Each number is 50 + 15 x the weight over its row's rms, rounded and kept within 0 to 99. Layers, rows and columns count from 0. The size before them is the row's rms in percent of the matrix's.

# k: layer 3 attention key, 320x320, rms 0.072, rows 49-63, columns 80-159
# q: layer 3 attention query, 320x320, rms 0.0723, rows 50-63, columns 80-159
# v: layer 3 attention value, 320x320, rms 0.0454, rows 32-37, columns 80-159
# o: layer 3 attention output (transposed), 320x320, rms 0.0446, rows 32-36, columns 80-159
k49 101:51 49 44 69 59 37 51 32 34 43 35 56 74 61 39 68 53 47 44 49 66 53 36 42 51 43 21 50 63 62 46 64 58 67 64 85 54 58 43 26 41 52 49 34 32 39 59 28 35 33 35 53 16 55 18 31 58 87 56 64 30 48 49 36 69 57 71 54 40 39 14 51 39 56 44 57 57 43 46 31
q50 109:52 49 62 67 39 65 52 43 42 58 44 63 48 66 36 50 47 33 43 32 46 52 32 35 60 32 37 67 61 58 32 60 71 62 86 55 51 72 37 66 45 32 27 81 60 58 71 25 62 35 39 59 19 47 31 19 59 34 38 40 54 49 51 30 59 48 52 26 69 32 31 65 45 33 66 41 65 60 44 54
k50 121:58 77 58 62 43 59 46 54 43 55 47 35 44 71 34 28 47 67 61 41 52 50 34 21 52 37 61 92 47 56 60 64 25 52 55 47 96 52 52 53 65 14 17 70 59 42 52 54 43 30 41 53 62 69 50 68 45 46 42 42 76 36 64 36 55 30 64 34 42 44 52 60 65 44 28 52 52 41 34 49
q51 114:57 48 63 83 80 44 78 48 21 51 52 71 60 76 26 36 48 33 42 51 48 37 64 46 64 45 27 54 78 65 29 36 72 76 60 61 45 61 51 39 31 42 36 77 44 57 61 31 51 57 49 63 31 51 33 28 42 55 46 49 53 59 53 41 73 49 40 39 61 16 42 56 54 28 70 34 68 50 40 36
k51 107:48 41 49 83 47 64 73 54 38 40 30 47 78 53 29 44 46 27 53 64 62 56 32 38 56 46 52 79 69 71 49 63 66 34 54 67 68 43 37 48 36 38 28 59 42 39 84 51 28 25 27 68 67 57 30 57 43 76 67 58 61 58 31 37 48 42 56 52 31 55 53 62 53 63 36 51 41 49 45 68
q52 090:42 47 64 79 72 35 51 56 46 58 48 55 51 60 14 46 51 31 33 58 44 50 51 41 59 51 39 30 56 77 41 62 67 70 49 82 49 52 65 43 55 17 30 70 24 55 73 41 43 59 33 30 42 93 38 45 61 49 59 60 50 61 60 52 33 53 51 26 50 40 33 57 58 36 36 28 99 31 41 49
k52 109:25 33 50 76 42 39 59 31 31 43 27 58 76 58 31 59 59 22 53 45 69 49 26 39 66 28 42 70 72 62 51 68 70 38 68 80 35 49 52 33 33 50 31 36 52 56 74 36 34 59 40 83 41 29 27 49 56 80 59 55 20 64 36 21 67 32 56 51 27 49 46 51 29 77 34 35 20 47 51 54
q53 106:33 32 38 56 61 42 61 61 33 37 43 43 46 45 41 60 65 72 39 60 48 63 43 45 58 59 41 45 42 51 58 42 50 32 63 82 29 34 44 37 26 79 32 48 10 40 46 53 26 67 52 60 16 26 27 35 37 68 39 63 43 48 57 38 46 68 57 41 43 27 53 33 55 71 41 53 63 09 56 35
k53 087:32 23 53 38 72 63 83 52 51 50 30 46 49 50 54 43 58 50 56 53 38 60 53 52 52 38 56 56 62 55 57 50 57 56 91 36 32 48 46 52 58 60 29 45 38 67 78 48 20 65 46 85 60 33 39 34 30 48 55 47 50 56 16 19 42 72 46 42 43 56 64 52 49 55 52 71 52 58 50 60
q54 086:59 52 70 69 55 42 61 58 47 50 51 50 54 49 35 51 46 19 51 62 48 47 53 48 44 31 47 24 52 70 53 55 71 82 53 54 54 63 74 34 55 30 37 65 31 62 73 50 33 63 60 38 67 89 48 48 50 61 50 64 54 61 60 52 52 41 44 46 57 35 53 55 66 42 46 21 86 36 47 47
k54 101:39 36 44 75 48 41 53 46 33 28 34 53 80 46 15 64 48 33 57 64 75 49 35 58 52 41 43 56 80 59 38 51 71 45 61 63 36 41 45 44 09 61 37 28 42 52 66 37 43 54 40 68 25 43 14 46 49 65 53 61 24 70 33 39 76 51 45 45 27 57 38 50 23 71 57 37 18 32 54 56
q55 098:32 25 32 22 65 28 55 65 45 48 44 33 56 49 49 51 51 88 59 75 48 72 29 50 32 57 55 42 39 36 63 51 44 18 47 73 52 28 42 37 52 82 47 26 25 47 60 55 47 61 56 57 54 35 30 64 38 54 57 66 48 43 59 45 48 66 56 51 41 49 59 44 62 66 28 64 45 00 66 32
k55 073:33 35 58 21 58 55 58 45 68 64 37 38 48 45 57 60 60 63 48 51 12 54 59 47 33 44 42 40 26 32 57 44 34 36 62 46 34 47 62 56 63 50 38 42 43 56 58 49 42 66 67 69 50 46 67 32 35 41 55 29 54 33 52 35 30 77 44 38 65 58 73 52 31 46 35 51 45 68 70 50
q56 090:53 56 82 52 45 50 40 55 60 54 56 47 63 61 28 57 57 39 53 56 35 12 51 73 33 46 77 59 90 60 40 60 48 59 39 49 36 48 36 50 33 44 34 64 48 42 29 46 43 57 42 49 56 38 33 30 50 64 43 61 51 59 38 59 39 53 50 77 63 53 51 63 53 35 52 50 70 37 55 57
k56 088:55 61 73 77 54 60 57 77 47 52 44 63 24 59 27 60 69 76 56 45 62 62 35 49 56 33 38 44 59 68 63 49 49 78 25 60 50 92 48 34 55 71 76 61 53 37 31 50 49 56 44 47 56 39 46 35 50 54 50 46 41 82 53 26 85 62 75 69 39 57 52 41 52 64 63 51 40 47 45 39
q57 095:47 48 68 89 55 50 70 59 41 59 44 75 43 71 32 36 53 32 45 42 65 51 43 45 77 42 23 24 52 61 39 46 72 87 69 78 26 59 54 50 47 50 21 66 31 54 63 47 50 61 33 50 23 53 28 26 52 56 51 45 59 58 58 55 52 31 53 35 59 26 38 56 56 34 51 42 93 61 38 27
k57 096:52 29 54 61 58 53 80 52 34 47 32 59 58 52 26 44 32 40 45 58 70 65 37 45 50 46 32 60 72 72 59 58 73 52 62 63 41 62 31 46 21 46 35 62 43 32 73 49 37 29 59 66 56 42 35 53 47 71 64 50 64 59 21 22 49 51 55 49 42 56 43 48 61 50 57 67 43 48 50 50
q58 085:46 36 55 86 59 40 62 68 33 55 48 52 60 73 43 52 53 79 56 42 61 49 20 46 82 41 34 38 66 58 38 51 61 59 69 72 35 41 49 60 46 82 33 56 14 35 47 64 53 57 24 66 09 27 05 29 47 62 31 51 40 65 40 37 48 47 53 52 42 37 36 48 57 36 54 70 69 31 53 13
k58 089:49 39 67 44 67 58 78 63 65 48 39 49 51 55 45 44 59 43 46 36 70 73 42 38 62 51 44 63 73 60 55 51 56 60 67 43 52 62 28 61 47 41 40 67 34 37 53 60 20 39 52 66 63 47 56 51 34 71 69 40 95 75 43 31 36 66 52 46 48 49 59 51 81 41 67 64 66 41 48 46
q59 100:47 68 20 24 59 63 48 36 47 54 55 66 34 36 90 62 56 47 41 39 57 61 69 53 35 62 43 44 39 39 47 44 40 31 33 36 54 55 68 53 53 58 78 22 78 62 54 54 62 44 55 52 73 53 92 69 47 63 61 38 54 48 35 52 51 55 53 57 47 57 57 35 49 55 56 51 08 68 47 60
k59 098:60 55 38 17 35 49 12 27 51 60 57 55 63 47 65 59 24 49 51 57 36 17 66 70 52 58 80 51 47 42 36 63 31 42 48 37 51 38 58 54 63 68 56 40 54 38 38 48 84 50 45 12 32 60 70 49 58 50 43 51 28 22 77 93 59 46 30 46 76 44 47 63 42 53 62 29 58 55 34 65
q60 081:57 64 47 16 49 47 45 28 58 50 53 28 62 34 66 48 53 30 57 44 46 57 62 61 35 62 78 77 33 38 73 64 39 43 31 32 71 50 61 47 49 36 74 30 85 58 36 37 53 32 50 53 79 51 78 76 59 68 67 67 38 29 38 90 68 43 48 72 38 63 74 52 45 54 50 49 11 68 50 70
k60 086:51 51 50 54 32 31 31 59 55 59 60 47 25 66 62 64 54 80 47 42 56 37 55 63 46 80 49 32 23 44 40 43 48 38 22 50 51 37 64 35 52 53 62 44 53 51 26 50 69 66 49 39 52 54 46 46 65 46 36 57 47 43 90 82 67 54 54 44 72 45 47 46 45 30 27 34 78 72 62 40
q61 119:70 58 70 81 41 55 50 59 61 55 52 50 67 67 13 40 48 37 54 41 43 30 46 52 65 42 42 54 68 74 41 53 71 89 52 54 44 73 43 54 53 24 26 82 43 46 54 54 51 62 41 44 56 78 32 40 51 41 46 55 66 68 61 50 50 41 44 44 57 47 49 65 54 27 55 37 79 48 42 55
k61 110:46 40 62 80 44 50 62 48 43 42 35 61 59 44 19 51 45 19 43 52 76 66 25 42 60 34 31 48 94 76 60 66 75 37 50 69 36 53 35 50 25 58 50 50 40 47 69 53 30 37 36 70 50 40 34 54 50 74 66 54 52 78 35 25 53 53 69 64 19 48 38 30 43 57 53 46 26 34 53 43
q62 092:50 69 49 25 24 61 41 68 81 52 47 33 56 35 49 69 55 52 58 66 39 79 42 30 02 37 60 44 46 56 65 56 52 36 20 45 76 53 63 39 55 39 40 44 72 59 60 65 72 50 60 42 99 74 67 82 61 39 57 43 52 37 58 37 41 54 58 36 44 61 78 45 53 56 33 26 23 55 56 63
k62 088:45 65 41 34 13 42 12 34 69 52 56 44 64 37 41 51 46 24 56 39 30 40 40 52 50 39 71 38 52 45 40 50 48 18 18 46 48 62 80 47 67 61 44 18 65 62 39 54 73 75 49 34 57 62 74 44 47 34 42 58 36 46 70 55 59 45 49 39 60 71 40 32 42 59 16 27 23 50 57 57
q63 092:71 41 59 69 34 47 63 73 49 53 42 32 70 67 29 41 63 77 64 45 70 59 28 38 53 28 37 57 62 56 43 67 62 61 46 70 53 54 35 59 53 52 11 76 33 36 52 58 69 62 42 52 51 51 14 47 53 40 32 41 65 56 50 41 52 23 54 48 61 55 57 53 57 37 48 58 56 39 39 41
k63 094:40 59 69 56 63 47 55 43 58 58 40 62 56 48 37 45 44 24 52 47 55 70 42 31 60 48 52 58 73 51 48 65 64 37 48 55 47 60 50 43 33 42 26 59 41 55 49 70 42 56 31 59 65 50 80 43 45 66 74 63 95 66 51 26 45 55 78 42 31 58 45 15 55 35 35 55 51 35 64 49
v32 078:62 65 42 53 37 50 27 16 19 67 57 49 64 34 40 43 45 50 39 21 46 79 32 33 56 32 33 57 43 28 34 75 40 61 54 69 79 64 68 53 55 57 49 44 59 29 62 47 64 46 53 46 47 77 54 53 46 45 42 49 33 48 55 74 58 61 71 54 44 61 39 51 40 31 30 70 36 67 74 61
o32 084:38 77 65 65 57 35 73 61 61 78 35 38 28 46 21 65 54 63 64 86 59 56 75 95 58 78 75 45 40 65 27 44 52 74 45 40 41 34 71 37 38 62 84 71 51 73 48 40 40 58 59 57 51 41 37 41 38 55 33 61 57 62 40 55 59 65 48 57 33 46 48 47 64 55 55 47 66 56 42 31
v33 080:72 43 48 37 52 49 41 49 44 63 59 69 52 50 50 68 68 60 36 61 36 38 40 44 46 25 29 43 51 70 51 45 34 53 43 31 43 75 60 46 43 44 71 45 40 49 21 44 37 43 66 56 45 60 61 43 48 47 47 55 56 38 73 50 22 30 63 57 53 46 81 58 68 53 41 50 64 42 70 36
o33 079:54 36 57 40 64 64 75 46 76 49 31 55 12 69 51 44 47 45 33 53 66 65 45 89 71 53 70 55 50 46 55 48 23 62 65 49 48 28 52 55 51 70 53 69 82 25 55 56 58 47 70 44 52 61 54 40 39 42 56 19 66 64 10 46 60 68 39 77 75 36 26 64 57 51 49 27 43 68 51 44
v34 083:69 47 68 58 37 39 77 55 62 38 50 64 53 43 65 38 56 62 62 52 35 32 50 53 62 15 30 47 51 69 41 54 34 52 37 80 39 37 48 45 33 61 60 57 54 47 37 47 41 54 32 61 60 70 52 41 56 44 35 18 49 59 68 51 70 56 34 55 26 37 81 79 53 32 76 63 39 65 34 15
o34 083:55 38 72 19 35 47 66 40 45 38 47 46 31 68 42 63 59 65 42 33 62 51 50 00 45 37 45 67 40 38 64 47 50 64 61 26 51 46 75 54 72 57 44 51 63 14 38 44 54 54 48 58 59 60 62 83 36 42 57 55 30 41 33 35 43 35 33 32 69 37 34 73 59 70 36 48 62 61 50 63
v35 083:52 61 57 35 41 47 55 55 88 58 56 48 43 57 58 50 39 31 43 50 32 51 46 41 15 72 56 23 27 61 55 43 42 41 11 36 58 61 45 54 54 17 42 49 61 52 45 59 54 67 49 56 71 27 44 45 59 34 47 71 35 35 62 19 03 44 65 55 43 40 53 25 65 42 36 71 61 41 57 72
o35 085:35 38 35 63 58 60 27 58 40 65 24 51 48 31 70 12 45 32 65 50 36 50 32 76 38 40 37 43 87 73 47 47 36 61 74 64 49 70 41 30 22 41 61 27 53 38 37 70 47 36 56 54 40 59 31 48 69 48 56 50 70 44 18 60 68 53 59 50 79 63 55 56 46 36 43 24 47 28 53 61
v36 087:48 53 49 37 80 35 22 38 34 82 75 68 47 50 59 71 60 37 31 22 50 68 88 59 68 46 20 20 28 22 52 58 50 46 67 38 71 68 38 58 55 53 63 43 54 40 62 53 47 24 71 39 39 60 77 63 65 54 54 71 65 32 46 55 45 48 93 52 53 66 48 40 51 51 59 52 38 42 68 40
o36 088:44 42 60 80 73 59 75 63 63 54 23 55 33 62 28 51 69 51 62 88 73 37 56 99 72 50 62 47 44 56 31 40 49 66 40 46 42 50 68 37 35 57 50 84 53 72 61 39 27 61 62 53 33 32 44 38 40 65 43 40 60 70 35 58 59 52 53 68 30 33 47 52 73 57 56 57 80 82 40 43
v37 086:52 29 39 34 43 79 63 70 60 31 68 50 30 52 44 59 38 56 67 74 74 27 64 61 30 67 82 62 46 66 57 38 48 68 42 26 14 43 54 63 51 64 47 37 42 52 47 65 33 72 54 59 77 50 57 29 31 65 43 50 52 66 57 27 35 56 40 62 63 60 46 47 61 61 32 65 51 57 12 43